Each number is 500 + 50 x the weight over its row's rms, rounded and kept within 0 to 999. Layers, rows and columns count from 0. Numbers have three digits each. The size before them is the row's rms in percent of the matrix's.

# gate: layer 14 MLP gate, 320x160, rms 0.0993, rows 64-118, columns 80-159
# up: layer 14 MLP up, 320x160, rms 0.102, rows 64-117, columns 80-159
# down: layer 14 MLP down (transposed), 320x160, rms 0.0937, rows 64-117, columns 80-159
gate64 108:438434528471465502421450488548567418500446496479532449473483538499509547503454558475490509424557521527426511441582470561493539420524471473494568467472535497520455576460529490528523538485443513480470439514508397459550506417474477432407538550
up64 101:554390457584557480565483577501465512512490551487477506533495585489664521499435452521502498449542540480518498460403543539512489532518532582531474535454545622470546466472474467527424442439509495527483466601478445589490530475447519551529450523
down64 108:445533540553475569543520429584530463480437351484536529498468529519470498463499510524456460506528532537586605532456513447492438587460455469507567573496530386483539395531517453497451516449500554460520510484443489434499531546612470462541466446
gate65 095:555583500552586532514482516582517518559425574511504534482538538465516564558513450428490496439562445395395509428476481492502473481515577434481543470444512555453466549469469465602523444578550548479481545500513475454564473400480493457500482422
up65 097:469520437455432474408532525530490471488521497544541607359492489542503474442436579515555462537529513460532477463513471554459508463460436446410518504516502562443540532498501560483494507586536606534446475536522435470484488466545493414528527385
down65 096:471508565517511494504488441514540529494442538531441465438497530484525513547511513491451512498478431473569427522439522460464511442424504584456494445592478556498469625379682517607539435531569592560481509498518541542505458409504513540547538587
gate66 100:481576447555571426440538438558489470413495503488521582471513504495501542533463473471452462524513579397450490479506478510529523514621533471370492480531448542444521440448534618475536500534437488555605499503467418523455401538546434500498508457
up66 094:489527556534532416486474498417549446408480570524443616459526470442471466479476517484516493482439593537558487485450466487487558476506523429496578557522575498400531482525420538440447432444479556590594433424438522491459563490540408571424548459
down66 100:473511517448501440433522522418482458577504401454448433429481494534430600554462401507474442496465411360462514605459587454515519537502509511561479423492465532591461513522538475527567471546494481529478476487521473509535539526509485487537486514
gate67 094:578508477535515461549569485480533445508517573528526503533533470438393533424483478531544518523487433426452507519462536550533602476523434557569542362419452479516483469438509583465381350542460664487471460530437509480484530518500490424578498550
up67 094:373507518556485454396490545478519567434440473507539487550430513503484440537476425484520515544394580561435493475542522515550548586485508499479528553503551530417493444502448496457464513466564395521568562541516584494550532566389512494473529467
down67 092:489555410518433543623490530413454415494511493469555539547468544556431509471553409458563493545559460535407520493528516469450537537502470412533435473587482501492399486512537552402424487520471598489441554493461540560482601525527591447521428434
gate68 100:547483572472508434499612534413493505509537506530451410540430465455484577492481453474449418524563496492627436492545483449414518457618515495480483500473499506470564511519467537451506405497449587470525435468426458583580544467569442534480461527
up68 103:503553482483574479556525464565564499510492488611458478393442548605478545536548486481559461534423469493483517546559495501532532437478591509564501517466527464476540489486477538522484470510473423445464510381519481449517481452461467507519475436
down68 099:555529544501411547433438563399507580466486505399475477414513518491460521444446555506530425472459531463547456628567537527478500462492525598499453433473445465515503482513439491526532495450479506507489532561482486463592513445562489635506431520
gate69 102:535511614485474529468592452519487477523514493491494430451465587485465439618508555455576460462518532515542505460424427491504517505498545545542539400533437519502536508539488440435522495520503506437576579468470558421488420486509555492486534461
up69 102:465416481492535446538547532662496406464519492608501545501518505464482498467554502532483590474540556462506474447504551625540498547537480471522479475558448487524574488450413506456451379468421508472456418568492412454559519508471452493488470425
down69 105:445488378527496470491501544530467454409477476434520529537507429476542443467596421427409500436518465493549437434473484610566460463434556443503476512454462421433527543405557417487498465537501485614467494504462466450583587465424459578467455435
gate70 097:541569513527463595585531498508517491513564504552471448438537521563556652497522570460542494489548543514465549519454508551472456577508431484527396501509573527546456495582507466585487573463523511490526471584452568463418493429503525607471476447
up70 097:523558450441526582420549519485485471463442501432476547510566460375452477428488497445472479608452492524551412553602477459501529493455521471484541487491466583510456505488454460506549469538507427502494471527481417491449569501571475512504485600
down70 096:511485456513472518475387493518509450537511487494507482550446556598437414438574517547427524543515512544451498532427544462487494468490478513435474525525481463409467473438443511482360528575444496499512435554448520527448513581524534428508512525
gate71 090:450439476463467465508392382448549598441514461443488524568442504523433467537422442483538610462399492473560502558512513445504473486509477466414523567516458652571457499515479498634554466479504576474487474519504519425555508489377466619457520545
up71 093:597471531494461549473499545526577477473461473423518459554469545475459540524545576502534476504525419575497470439606438478407564505483593436438507514566479457399506488539606507422437534463404514482509571491448420558523578559496507540605435447
down71 099:480563469505502444514543565598488512513569468449528469539418465492502512555508568526471563521451509556519518517535429550523427467520494576585460443469511506613461503501466432517524482463493433537465469372559561552527447433566560454529507478
gate72 107:512506529532502514632516481482525530514483495478483572484422471467522435474539516493546493583575628492534440395525502510546499404433565478484493468541532459535561554527439568447580566567481474483465487500506519467562482517540519556429523445
up72 100:505476552406564537456567451489471485442483494552589432429477490469394528515419498471472537557573487501562593454532512458425513461511541436464463555591488490549421466468417414568536419518514554540514541428534535554528554459452541536559569582
down72 101:512447459511543568494511614505406485507548444492497484465465455438543530496467479515533475517537481558480395395477545479569579548458429467511521454553432501420403502537464567456617554548577584513458535521505514481474478482431579516481446530
gate73 100:561575476468586428529528498407527545468489547550541532523451574465476523467580494505531417535466546495581494500481548538482420661427445534537470518439445433460559486478447478546557429570492438478483349551359475445511566584432449549492499466
up73 102:512502544576484509602508529522472534545469554458401426467499582445485489500369440477600539454516504440400489544481482524540505492520455533483486492446441455535492559473505386448562433472393429515472500546558393487445491474536391502434480493
down73 095:433550525506472457417520503365469649579460499566531509453497388521495507461460567494579493492576512484514537455456566457514505508630470446490543482546532476413475426469472520526582567521511459485506508535587557492484454482447545513493509533
gate74 100:471566461514452466464539545491475515407613533382414531459517526525459560509551482505513518577499537474442447477571545471482524492529452500553488438426386496476585532509488499517575470419552512501559515395513471483513492511423394471333529508
up74 105:534474416402512552566542424454475471488475521464526427551480408509507438535541410482473463503491520541648481505560526543495492590551406531456496514477450463452444483405558603518479474465473553458412447453417554552543492438442468503522551545
down74 100:517460516514498511460564379418610534540420460452455514427441550450530536467521403460398475594463521511464466537426428487465578533530408491458555408521545528488427470413401450516530524469468570549619541478440550465424555480481547599491538489
gate75 102:398504516432446465506537442557600561467455544491516389491431455488351482455552462487523586449435458581588527517522449406516478569567520384468553471448480569532556493555406593480427565542493513543528493509525535473530440553500467483414568473
up75 103:548386470507453497591440586492525470540486482557418477586496542461603592535492532565530545545453437518449504441521501439462502425540465626502458527535571517553479513551569515432493362467573435492509540438587507536529571527525478454560516511
down75 108:553475472552561555473382456458444474468555533465490485500479587562560576564560525514503500579531537456474572472453568430539464544581553494488515540591595525464441478409552569520458473526511420501487497467464600465506570494531514470392415499
gate76 102:547534576540513482406446514600477520459528367556458495521470485486518480440489446494473484458511431538471518520495529445459458461506508454604445515460546539553495459553495527511436616507573479460507430471443448448470490505476408321486521443
up76 103:514550513442549539558423573550553542551482501460483582560457414502517481438542379518566576509419480465490485455428444476536509421519644525540529436523490422535591651565452453498532492569453445518486531521505545409482511498560475504587466456
down76 100:493615562425610537515508533477522594465458456532525487508509425494443566538476489503562533529509489567545475500504431480497503493478409443463553523400493494533619506557522548463532501492531518517565499458498482516484590427565475530492579535
gate77 100:423475523484513475523536523556494558417492483501489481479537410416509418548607564508449477596528446631481493424440465530527486432543434502474583475381508518473497474477497517491478471507501536529635559505500519514485591548426509457524535517
up77 108:424556498512529433496440466496526537551510503515459447577379491483436489460471426510539491426466542465453452562568500624482424533493566492539491445572528509440503536468490483528533507466350502515461472381541594415521479459543472481512477580
down77 105:441505399517578511617556501437569437530488520469546583584553470415466500598502485477491449552581455519480580567493557514505510520562488458448472478544480476500494586510547439408465543457493559564503432399474531549416573451545507580507562547
gate78 110:437445491542542317403566542491476505504463437522458484471478509449451564479518502545455519516449535549519513537559455479555519419587536509415503550511516548514481491550448505477598479511457458550475415556570522485472468434523413573416444543
up78 106:458488509441444429475544485495570545515437539467503453530478523538510451478441497530563516414452498495454488489508508516400453496551453462474472507546485442580395485481411594448466450494505538441539468490497547555501376603509432517574521465
down78 103:537521456547555522477523538394499485533501527408507590487477448485452488475506487578542495465435469347446522557414527516444399524507460457547417494530624484450501437485564603506448593517449440502492485457512564541506419484475530515472510473
gate79 096:483501499527547575594529414521564553518464492550481510516486400461450464452464459593479516446504543480437564470538454446537540524534570510519563539368419482584481546545506595558481568463518506416517428570558480452513464593521561451573410533
up79 102:547564519558515467499573503531542495518547548395476447528511422422477475432456457526415575530418554451482432557490542547430590545531439451524510525470537495543482446519488578451520514531483502507511537433449589444507479519413555354452491533
down79 099:530493538540541523493538468406599410486405547595495513498543408465574538520503515541491540499553513473572538458429514534534480500468512458521507499438452540413446501439425472511437508478523486430544472557481496504468515529612539478490465457
gate80 097:508558555598521524515581466553540412402496610544449479483499494484450486463467520484498602483421510474514516468562519538517458470483586396420463546409512456485520489456536439413434497585463441524523445507512539546530491547547521418525589578
up80 103:485537589500564593559468554549486600543522504428459599492534496437476427507522470507517493664459437472504458420426520472541543501577540522493408455500421568460472529552646545539555541423505442544568529530642518438558483422513487560526519525
down80 103:527510515522507556483419529533486446491496594548461564550418436420456585452518504421438549518430591449562510448467410617542510562529539500484538473482507524532410574531443526461408484422557529451486470449564492529432471587510477503497465499
gate81 101:554442534487554535473380479451492452416597487448481533460469539424489551518498550470547490457455480499503479427493534404531482434543489583524517422399464466540522553595504603528469462506533546526536532525521464444477480464524532652452593522
up81 108:556509563514606521438422534478522453526513553481591501500488446531458457440459548461470548428481517446631449409539453428447479399517400427610519436535445453458504426558521586502504547557544496561502532526449469399405441465459441563516529465
down81 107:587440472543514409542442573485493488520545496606544469531569483497474461371546489549574469605489543533460457535458557512548556578509498588503493462536569532418571414485491433546518610453495505435524497473510543440510487508423534553547508463
gate82 096:451416535559442417547537477490557500562458536511483449589406509466456572572519493446531558495492393461525518558462444484541465452512595478506501500492432576530464605459457454496512440490560515468537460560456446482587431404508573538510449569
up82 100:400548525422549615466419546454472477536475516460537442547494523515576478409562490574429550533533571443477487526476449527562495457462529571455448465466570562521476533537494474563508528475451569522566503576513506506488576512571521481472563481
down82 096:568592421530566500478469586535489497520543492553472482412423559482552422528545455520459552523542517547563448469593505491426547542521449434704419492495516516515461463561462494512479501521465514563467512529490538417444439431519493529519599384
gate83 090:567483544537493464554498499438504472521477509544448462501426420520511441510385517573461459535468503575546442412484536456533503374521546532404497480545428495528514550495507537559435583474447515482440469507504531493520507461491551566485436441
up83 097:505486493553478536486490449464576451586480595543509460509525453606530469466474473526491451530533428519560538531533435394472478511546566631517430531485437475489513544538589494424495534482397513479507519520429496379489425502529524450556422472
down83 090:497478498467523521514497454504472462531434604549493509542520496451548464552494427515499461551492576384539628478458529505580539596468533504519541582412489539463438562513548450545516505518560503507517507456556455540549490462481479520534528512
gate84 102:479510485451477489568602482565584532477529444535488405503547523467496571464477540447436477603452494527527500433477477489431551538511559486503494461474481582412541497569494465552408429456521506442522459490501517505474462520404534475565449559
up84 107:523417467545477487493543552536459592553414585461533518491548484489461463552624491547524612408491423498511513562468506478518455509440447485559457487486501473548452528550585488510563566494461457524484561564594443482542611485479404451466614562
down84 105:507453542499577572464521506463525512629451476494531521474509551469563507452567529493563587458544545566478581630469484553568515465485361570519504573497514532462474493464555456525593455525504479519576528463501490473522475514540485502442527577
gate85 098:509471443540527452526451507477442443559437662502540471533420554507512425445444548522519501472607517444440451446527473476540497483544521474508489470456464534514491429464439527496509573559483582519500425430640562468560445473534539516545513594
up85 094:539455537550396511503480495514553576511535492526534469471556509501436507530613476549569496380493478476552478405558496448474566498452543470494543496586532553541407483481432576552457619532503481457508577509498439510570498515541531405441455447
down85 095:443476563518526582598456606418449470530494704486571549513463525501446444580576605434462600456478503524500467432562515483466505508556448508450414534536478418500486552522501439538520511492444410550481517498563644485466494414534455429610505412
gate86 102:477483499552531515481556450418501529430566555514513542542407466537552478506486459528555509486464503528561548586510468478534598503424416453496445506485501561456494513478505546542500503529590568531532548540458518585498481503544504521465519470
up86 103:521507579430536612533513537532477534438484541605538547389445515522568499478498485482484463430478534503515484563309529457526532473422414497419426537447506537465475534581571462489551504479484491483527579488445518537479454541487512470614481522
down86 102:487515444517509527408515464523490501525481413485438601502502536515525409534488464554531603436461430574432501550475482498497433564464505496579510440479490477506423521452499502441525460476450481547477518486544527464508445530540470504501483510
gate87 094:489545479490469549587545609581545460462492537566514501515425512483492469475490528560547446539440359548526540483525521478522544383390462448468551495526514473475483564458491493540485462525453465564551428539639555537547517508488471472452473581
up87 100:435578445506507454511421503508482490483566493430543495504590491502529497503538450497408492503451509467581556485493495620464548533548387524486386467548498518521499484452474510473476437490532524568526451516489375418506544574437501478573446460
down87 097:458532466584485499515560483474475487358506539455543525392553426492527492501481583529510513526603479512473548464564419370458520555533448516504488499510556539499553535421390590496464544507543562492562567560556440410494480499538568498554535440
gate88 110:606536480435558566561502486559534496506456444532507460525500486416555602594394533424452514480433541543533471523506517493553585520449470520512485612540549504450603533527493475524429504527570564457587424480500545524467490375574536542494476549
up88 095:604602516459498449523556551527524578435510476511565500574465449518608561487434548497511455512419512461507508484520572521499515510441446446499505556493442530393604618516585470482494499575545507575523512521573480491505535400597530546522440489
down88 105:526498401481461626508462499472467519504505480518496438559599526492506552488599497367596563468398471467553528535507506525507510439435514517487517511477414457480528537533508465542544511534513508424481444507595518410477533571406526406535480472
gate89 108:416451561506459568417481492495441591443521445423571495533484528544564556503477506485459482467436424420464608476453429510479518492421408357380573510533550557524560559450539500537417528425509507497573497594500509467545502505548519547538447636
up89 108:512540554458563556567462534474487446479564497505511538473491513516571514510520524533522418475477479453498491548460507509502541538498467576402428497487510494466465417508444580500522465591457500491516574447450449479545479488470456587549539458
down89 108:529444551437545525470563478541491550524500437497489459484476433518498429493362490525463429482436450573526476582515466526500522521533451452458480544491519495438445448500486502493457464456426401491404463463537463626493446485525566519567472444
gate90 102:489517474520509501427575513509537607467469465452472607443553525514500518518537468481503580487494524487551521440563429472508454496525425468504538578458448461482432477498408447493440502502606597539432552508514470576491433515448469495443565494
up90 103:509450498442537495521483526426510461421476492476526499510512452526551507499490574468475517577540351542445504586555558513498471533472548461479554541532571478362573443510496406463514523497580508551599527486469455492458602494438478467440449474
down90 098:482519389506541422516441615464469464457492523530630487440446490467559462521457498514468476540476616537472584553479491518534523562438572396499500521498556492534463475528555608470509483551487519560544539523548522379517451535469457514456483465
gate91 090:452496471527429428449454537386501433535518426524554438499341467465473547506395430388521477471501492437527588572532560520497463496524495497514487516534553420502530448540536494502564530527524493419518574609421531516503398478532485482499525446
up91 093:447473504496433424573546577403463521497437496472628478446583508448490551509501475447573539544508492468520450521561500492441470497568542523506405607434518502521609494593540461446558475569470545479448508543512460541459560600531493475489484501
down91 092:570468488468525498560498523549483514420479521496562516508515529437490513544517639551486518405518474500437501374413548541528550570527554473528454524423508456494512557575565489526524463439501348517547429456493513525527591479551494517449549486
gate92 105:503423503526492461507589491498486588474504483479507440432441417424425514496484417463609508510565547458511551526509534484595521437395459470517538488567452554516562526442468451450447510470526558534555373420510488496521517525484496468402593490
up92 104:528476548545424494477449459415473479384492491578516501508511589475500445528436499497453511557475515458515533461616463553523441399582496305447446406451502463504454576534427549548530439594538546477567459570437491525472492457504438507428469488
down92 102:407569473544533420522546460497391436520422374464567438451514521627582511395539455387451494483504501386444560505575486474436497522480490498458547558437448446557434553477505543437619522549496433509487466494454450529542528489465504520465443533
gate93 095:587513565553512471513494530505480497496561437495535499579547487491489497486453415518465496502550423545516544514563517525616462476561534561587486446503510533452522499492496433521387559599432506503567531550478553445578562543513493434542503590
up93 096:545488482496426478447528441556423504549523462427478540509534469522475536480567487526453565496471452530534500532604494506534605562465539482507477455440439585548519526462537525505364510477498455478554457441536506394476477448397450489482461569
down93 095:525468473525476540525517553518473480527416466441508475516517472498448510525484439455500453445535484487578525480479511473493606543479470469561514504574517495595459508544516549479397542367502588501503560433476569574553500507400478533462479535
gate94 102:470471501529589481516540549493531551517542582519521544563504503453485464491454470446514466511481489526481546529480588435486530501486615522443508364503400504443552632429541472544492468619492430408503584585555428502521416471567534478497501500
up94 094:591517459470453477430444563543465546465461490494480532456566530446469512587472509602551598521579532512417444491536456546531511526454489448513500520552545518408552597473602451502441504522484576494525551510432520445458541495539550550539485333
down94 097:534516485496528431427459422452511516606482546489523478474570528562497581552507478395432517556464553506408507428509460430391480434511455461507519538412439488601476533455516578535512508442535511477604469458452479533469469548585518424509536487
gate95 105:513458596499559457543464563530490415518544477523462527501511529431468491513561514506475491516534505528478468426548569502579605467460412440511563432465560562545568519517438512446544476560536524491518412409505443456541472516552443453468550524
up95 106:551444416664464485499457571448454527435568522471463449464422478484606519567450567397465582502484505424501522537504579469451478447488476523559441488539489421439493496489471489471514490522499585563402498479415533449483577448375463464503565496
down95 097:430537424528407489574456506449481430351550499543535494506554409497497486475472478530483513526436506627542469451477430457575420485563488413504491568515473543579552443539436497520493458449463513541476510481434504515528525437467438434493540550
gate96 096:470437442460567492523573445519495466632451379467473456490504530384448492482482401541473547523487526590488435612535509514512473417435468553488535550507542518478403528455466639503391523439564497446467512511537591564483535577437499564578521556
up96 098:510462426513543509497516489508520519527483492486455592502554451429426566574559404459550571474556559542427445572465425489547560497520606448527479582553455565510430473582443492489541463523450466489382512457560433440419505565495496563460557542
down96 100:484508558490525446486565525534537523391547472529492502627536529439480548453553425554523458358467583472506408552491530492497474464516604471493499473524485536520495426493517493495489466431550499496412584550468476482463494551424524517552514456
gate97 101:444490467479452436428490435420465483471516464506532503521412457474440549530611396433501554542447539546447476528530455424547444485472515507535520521514427511461529484523469542516463513518379413541526529462381501561534391366560469501590421405
up97 097:499422501485580547514476480430477473542503514522505523502551551524553491470512507483494408469599463467535509479504471417481516555559459485439436486560365463469518515466428630526467537508497531504526556452480531502503492515484528412499523509
down97 093:493502567448497419381601518520612455530607470548521462565412485527541369485550479509521517532444473550411484511489581449499553489506480505420516482538433550423444431399525545511424522470498365556528520469499536482422478519507513565531529458
gate98 093:552464522499509480541491499460537520494483538534548432479534512510554500520526525469504461499503545545443507620597578382523539621508481560508566547492621531552529592461444506511552502527573472512592469501456484422529507575455516462493568561
up98 093:434511494524474600569438625578422523616565443523537492513400411441439497520496515528510551487494563546497462554584415460518548511401535524465555519515532450541475529427455482520494502490599488512634487586446574540558531442426425504518473523
down98 092:535513508518654605501482533475421568488531545510475541575519485528465481504533554522492481448446432459496424469595596477416422569488538502473436518503501598557397565492487524528517421451540613498475527495598533561626472568490563483503407487
gate99 098:506397457468475484386492502440425460578587567532575532606478538451535502551584528459490547473513415487603421487470468424508483513542507446568576612444503543567480494538521559491487524522477451491538482487609431585569495489485382497526543609
up99 101:540473546520487534523473499374477461477565428487530524465464568508532473464642475567535506413540539491485520552505557428447447420568435547599551482533514533565452529484528503451564417672455431471503525467458495407527464386477465442468449455
down99 097:428449516532532484510465453530570552531584432392577479542476595557530526464517414536472394443521573529474486347528553587473444570438444534442542456508442544514529549466465527502435525484492609467521465460568516475523483600552499590476500474
gate100 098:445547472446501488500538561596444526532609498464387476465455537565577508535565429470526413562469513434451537549476433505515562513543478485525420464478485489481474544619511481498520527552524470456479528527522547536533495457553466587480433524
up100 094:490543592460503521531547528453501472469508527498386425469458485488507507480499461457471464552540504446469455380509467568493428494509526510490440453478431511408472441394407478486518574573464481551489587617430480511562564502512514533538519443
down100 095:446446471543409461470444515581449511525466528466474440470473514508578485521454603519552475475427447467513554439490475571402508490462467582471420444509476516551562463503512555495411473425477518498524623470517464453435590489523545482461501458
gate101 090:403533486537522461439502532577487520478528381503566547539502487363531564466521504428521472532552497505451448535612522450539519553434434530482388544444496493433523554469516412555584541522521489569398448581425495436467508525435472522541464557
up101 094:450530463562438520553492528419388387522517484550420518579619524416518604468531579567489482481515481509442571535487443448513510489486460574545559454612495424559481487482399529524565445537483462498460424448344479548518450491512498462468476491
down101 101:519526431461503460610468459582493428529438535457496461472581620571433585465477400514526436554438476551514533502500549509491505455490411455477477551568524549461505488501507477526593451427430523535546492541423467499519455532485547458537518553
gate102 103:475559589486611502580468531615414515447387492540501445473419518474493359522502524490479413535487453558547489464445537549464522534532446361531478450485418525471535539428616486436485455534428573499445538449490419500519458432462510439524503518
up102 100:516511467433527487554540442431471469507417495443509493459502529441459606525499523527576535402433507479622454565418495421546409525571511628436529563540493435518457560461408518454575417557540558525436457517554467495500535551595473527431517558
down102 099:495509497503494532502523491399515479506618520535414559515346524457542469491492447355521493526483521486566490562492483462420456524597538567552413482573552517475510483379535484491520535495523565465518492470466488486450456460451492518435483435
gate103 105:416451509579540532528451546459452518532479541412516402416600504468487473456505489476438532465534562541392418517508514481564513500550541492500553410450490481476402534488563579423423459443507403504480470498569500487471513508528495510494494503
up103 105:515524507491545508436543542531473521472503392403451491473571387512468567482480520578490531409486560444455396532489547523447559476509543482461495565453574541474568531494406466452377440506417620490524377457511431446533524481527499574439450482
down103 102:413547507499449487548505502502523568462538488476490443547468497543441464545525468468439529570408548485448466559516505490479387530517493514500551482431451491511417535465602499541594417473580520476432546521497459365416477485535425441501466485
gate104 105:499513482542649570493539621536570552512452446477568541469514433587465531498434507483507547525395512546465519551544528493616484526493546543574568466469518491487475539447483489522578537524608540481450515533568397520448485533467457497547612430
up104 102:435520443545479552491622544523461457415543442512484525433493492457506490512569558421562499478482463467452597538489509505529508578472593513508579517516510520519492534504504432592538501455565530543543530515453596482419599479567390453509462524
down104 102:470396421505405452389483494464528504420471454567591553540455494496505527405577455535561573474567523418460521449493453453524516508479391598530510530524485415468495491501534556420456481544539551487493455476489465488545471474496483562499517527
gate105 112:518487441440402513510594440566483486519470528542458430453477475517476553456562548604538445420533502512484541500607481502503503479497538530522509556568503467542515431496496529465503560468551548513495467496499557517641398496542574515439479564
up105 104:503496402519553506428571685569473520445463547427468533472567483452515440555545497477533519457544466518580537579608596507476433442498488507545515510576470493522489471519578486453572392464573533546572547412470517501491502529598527537552480414
down105 115:482596518403510415556580455402442500467482546481555516495489505465476541526570475612580480452488529529483430513592499508466456513594479528529496412519509494436496489478479465458439430508515490616509507529455494494456480433451416502404439562
gate106 099:544504501591461491530498577575408506480519506489422389476454540529504487526551492532514436562437541375386435506496395476459552430495503521475495444547498518403544550464603538533501562495426453445455487532504489537429425392476468435545480536
up106 093:544503478573457489498495534574483538468501470482438447478419471568500526518476435460512500577473578528547520475511498529446437455453538501506478491467491537445575488397695450545444467537479430595490480491471426611489479510470471502512433571
down106 096:488447536538482457547523408561488563569529495501538476506537501537595401507507667500496406472518436465515556479463505579396589454463490487457454537451519490545503572438561460589549516468523486517497484492412455502451506436503583513470529496
gate107 099:528494512440424536472571436501522497462501438465439515454451550530506548572486412526453482537492599459473481515508487479554504488449434528574509498467485552421421570510584557474523516449552462448492507473524493459451617547490509452504460434
up107 094:461498445451544578554558450520540488507517516451548571469520439455540529481439478512531507463385490477500562464498545519510587496450548451553481514513589583497593539476532478490542538517500486432450508503428613418530508563507532481432554417
down107 094:459536373609470559487465523409440550461458444477512509541422439472537488529485532546451504454469476462492467488475510439613486441588547496519542557517410489411586580538531535522565503523578595488553608480455481404533535541573620458513532528
gate108 100:398523440509431480475443479604541453512484593530521457519542523530548606452512422500496529433581457512423564506533517586533541437516475513532528459481502530461454525549484467400420440575485417466559519486521505553557564373508463601516519482
up108 104:415473501427513499558513529496527550437618464493517488635583535490517497610524512496565458503476486498504513505456474544506505547383496460499440536517519495571573486431458517547574589473604485421458408428509604437451465589544575514599475489
down108 104:405461476470509498522450553542553522524552558505460558328464471411492543526448509409466512608542509476505427412515441482472515538525469491561505407569568506474512477415464547502497499487385514545553521497514555406411490464499478458578455402
gate109 103:516525496553495513519479389474494453515611500426387537452597518405476485502439497448488480461438479442558488433546414440471516543445506500516572516528511435549466484499580579432488451554474638523430536524529498460535569433521514484560521498
up109 095:484523517457384479465528449532581437498487513477435488509418506475472516525424506517533405422535525454525513356516506451547554383505484513517584526531492453475480511531556488492458613478518496598433573473492502521512490535563555454504534484
down109 096:485479472485472437490490367478463567615614498467482465442474478532463508539539616490525431392473512522505588439590459525378448524535519489523573533590545586611402471508535396556507462525461539577462511409538609415486555556502481550498472490
gate110 103:523470513492469448544462520506529394449464425561519461463426495512373440400549578545470466555422477510487552407528499485519451488483552505476518509539472530534528448485465526438515612504449442487488469447510522484511540521448445522449501482
up110 100:495560472528462499486457551609482504520488519493459525467410475479453436592548567553569566505531515501579492514496578542409457494499514463400359454494459484516498516522489409459489453496453429493557513527429435460460456520544456450492500462
down110 097:449459481495514588504559473450498553550529542512504459506488529406544452527457624435536573507484427554583471514544486486517534492502568509429454543446565472533437508498431456471531433504524531517524454519490498514552470551419446594445392505
gate111 107:529480470462515517539490457463547455496520524488523493415551566488468476524518413442468454467543464396560507530424498431523525515413544508503479470530480618571351468543474489491439541515562538560465439465453486532466403555499550524492586574
up111 100:526509410538437470503415519512547536473449501560513550538505521472420475489499523516469431466552544541470499460475484455601581514503506482527434537490495484419532561412624376429471554481487467461506384511540423467443551545534580506479435468
down111 098:515469564519427505541509480515482538494515461478484557555572445532397465524455419403435569470491545459514472492484512472569515580557574432462604501537465511573536518567482492457497485458521562488577473453451525398457463473500430540535431474
gate112 099:562441529505472511587608473450538526491520415490456487437540548460564479465513582419448397490457415574515511543457496456538505475566469524563504532580512491521474420555495427437464601490495494473445508582523452510484577529384507476501525511
up112 094:488528494581419519483519436450589503528433525424533538465554600438570374466504560463551508494536409485491594451563556440605511494603483484619515481515544528504554518553456429562505536532557418503482512483608524496505563545440468480444493542
down112 098:530436459443486496534591579497551518507660432507511382473469496499584501520508476493504507450562499552482576450446483482457506572481467546535513510495508489627463540566524445494472491472511482484535559457508443434544551449498515452534498563
gate113 106:488627572482482404541465606517508531504510521504550430414476563456455460521470572569479476417482538412537407558491467556462404505553478488524535549514509504457496506480547478475451467564499437496518478614466460527502442535545552465607616472
up113 108:516668676573462440468478404558504521499490549506457471450527469483464517489492494496526442444560466560474518530512512520500570565473470482559609513462524486403424515570457526528431627439478477456536515553515581488611560517564447388483608459
down113 103:480594533429436541651483493497544490389636520532513533478617585471459476486463546512527536516522501482543547478416565495512411535515452504468469523374505477507478502523488486521427490482459562439506498550535442572514438456494466423535528450
gate114 100:446475503508537530536552437472489488557457433537482530517489457595500560498491557544515455526473460489469508421403426489474549472548531553465541455600592511492538401455555553604508529519505515505513530450517526524490477485510546471558533532
up114 111:481477481485471487454539582527441485527464471504521479438604531501573422513590500586510483512509410516518505507482467537560450551534402484485590527366507506587478466515526462603557553492564481412499535498422556446533489437422482517580487492
down114 109:541522535560441570483414466468426473493512387548479507477435439490467498487481569451521413521469520542581417498518569465498498423563476541500541460544496552486462553561465510459501573559437513478482410486420431535579486502452477442469536492
gate115 104:444430512440475444478492475535562507627461525586417529464478543425486552499447506453455392432500516481423475514486474492540541495512557545574547467427516553443495551602507507476589516482553539538472445429429445537462471475473584435573487530
up115 093:425524477555478497551503532522429458488504460411575529498570547459458416479575481549500542516515558542514397492484444573470407487566527431482492470517452460486494440435495481510425503512529471375462490542521450511551500494524474584501502463
down115 096:497595527509590459530481460588553511474518440502566476510582483445486519495482496512469580590531545580420500533520464522506470498470544525551500496549559535455529477470485516540463506558455397399571529596459407498469445453482570518546490563
gate116 097:444441453520545396420436543559567563478469514536602514462373517439419537505557534540507432476526579537465533526614470548474541605446426524598580418520540586486508540645543507485529525485429453606465471504515590605490528598519448463517619536
up116 089:532460513606444511510469433499516467492478488506457522560443567475498429553472506479487517447446479483497396520554484490347464552596533572535593482520516495551452437487504489562517450529567469491414553565509549351459499465529461483598544511
down116 094:511414533509527441504479452443449494545432500534649493556498494543578434547488475564516485451524505492458478487514490473589520484539594483507514500501469512542516556557554452444540428423500518402474587519496446451514557496480543493452418488
gate117 093:485478532502555491521483580404492518521510491496573474435454571535488605419477417501526505540511489589541498449480516587552539468590504518570444620541456477456568428491466598423507485593490489455557528529571549525491484491476579465493449391
up117 091:451609456432485541442485504411509476485501456429522520511483492508495513528587461561492501447530538497490498524462458440507417437519502495467652421490550434475640517425505511485527422538576520460469552524503518555508605536551484547504464438
down117 091:492488436544572463523447414583483503554407496467501526456501424550395443501452533487480578462496520527461528469494514564483535460457498497518430538522577504519449529431562513576457459500504515456526538502521518458550455512586463557549536516
gate118 097:508484532510462521472551414471559509492482495498402505423451517469507459403526479446526531500460493375505514523439448580484451542420574380434491493445546477502562513489499628508454530555453520562446557545575549508539540494450519488480527504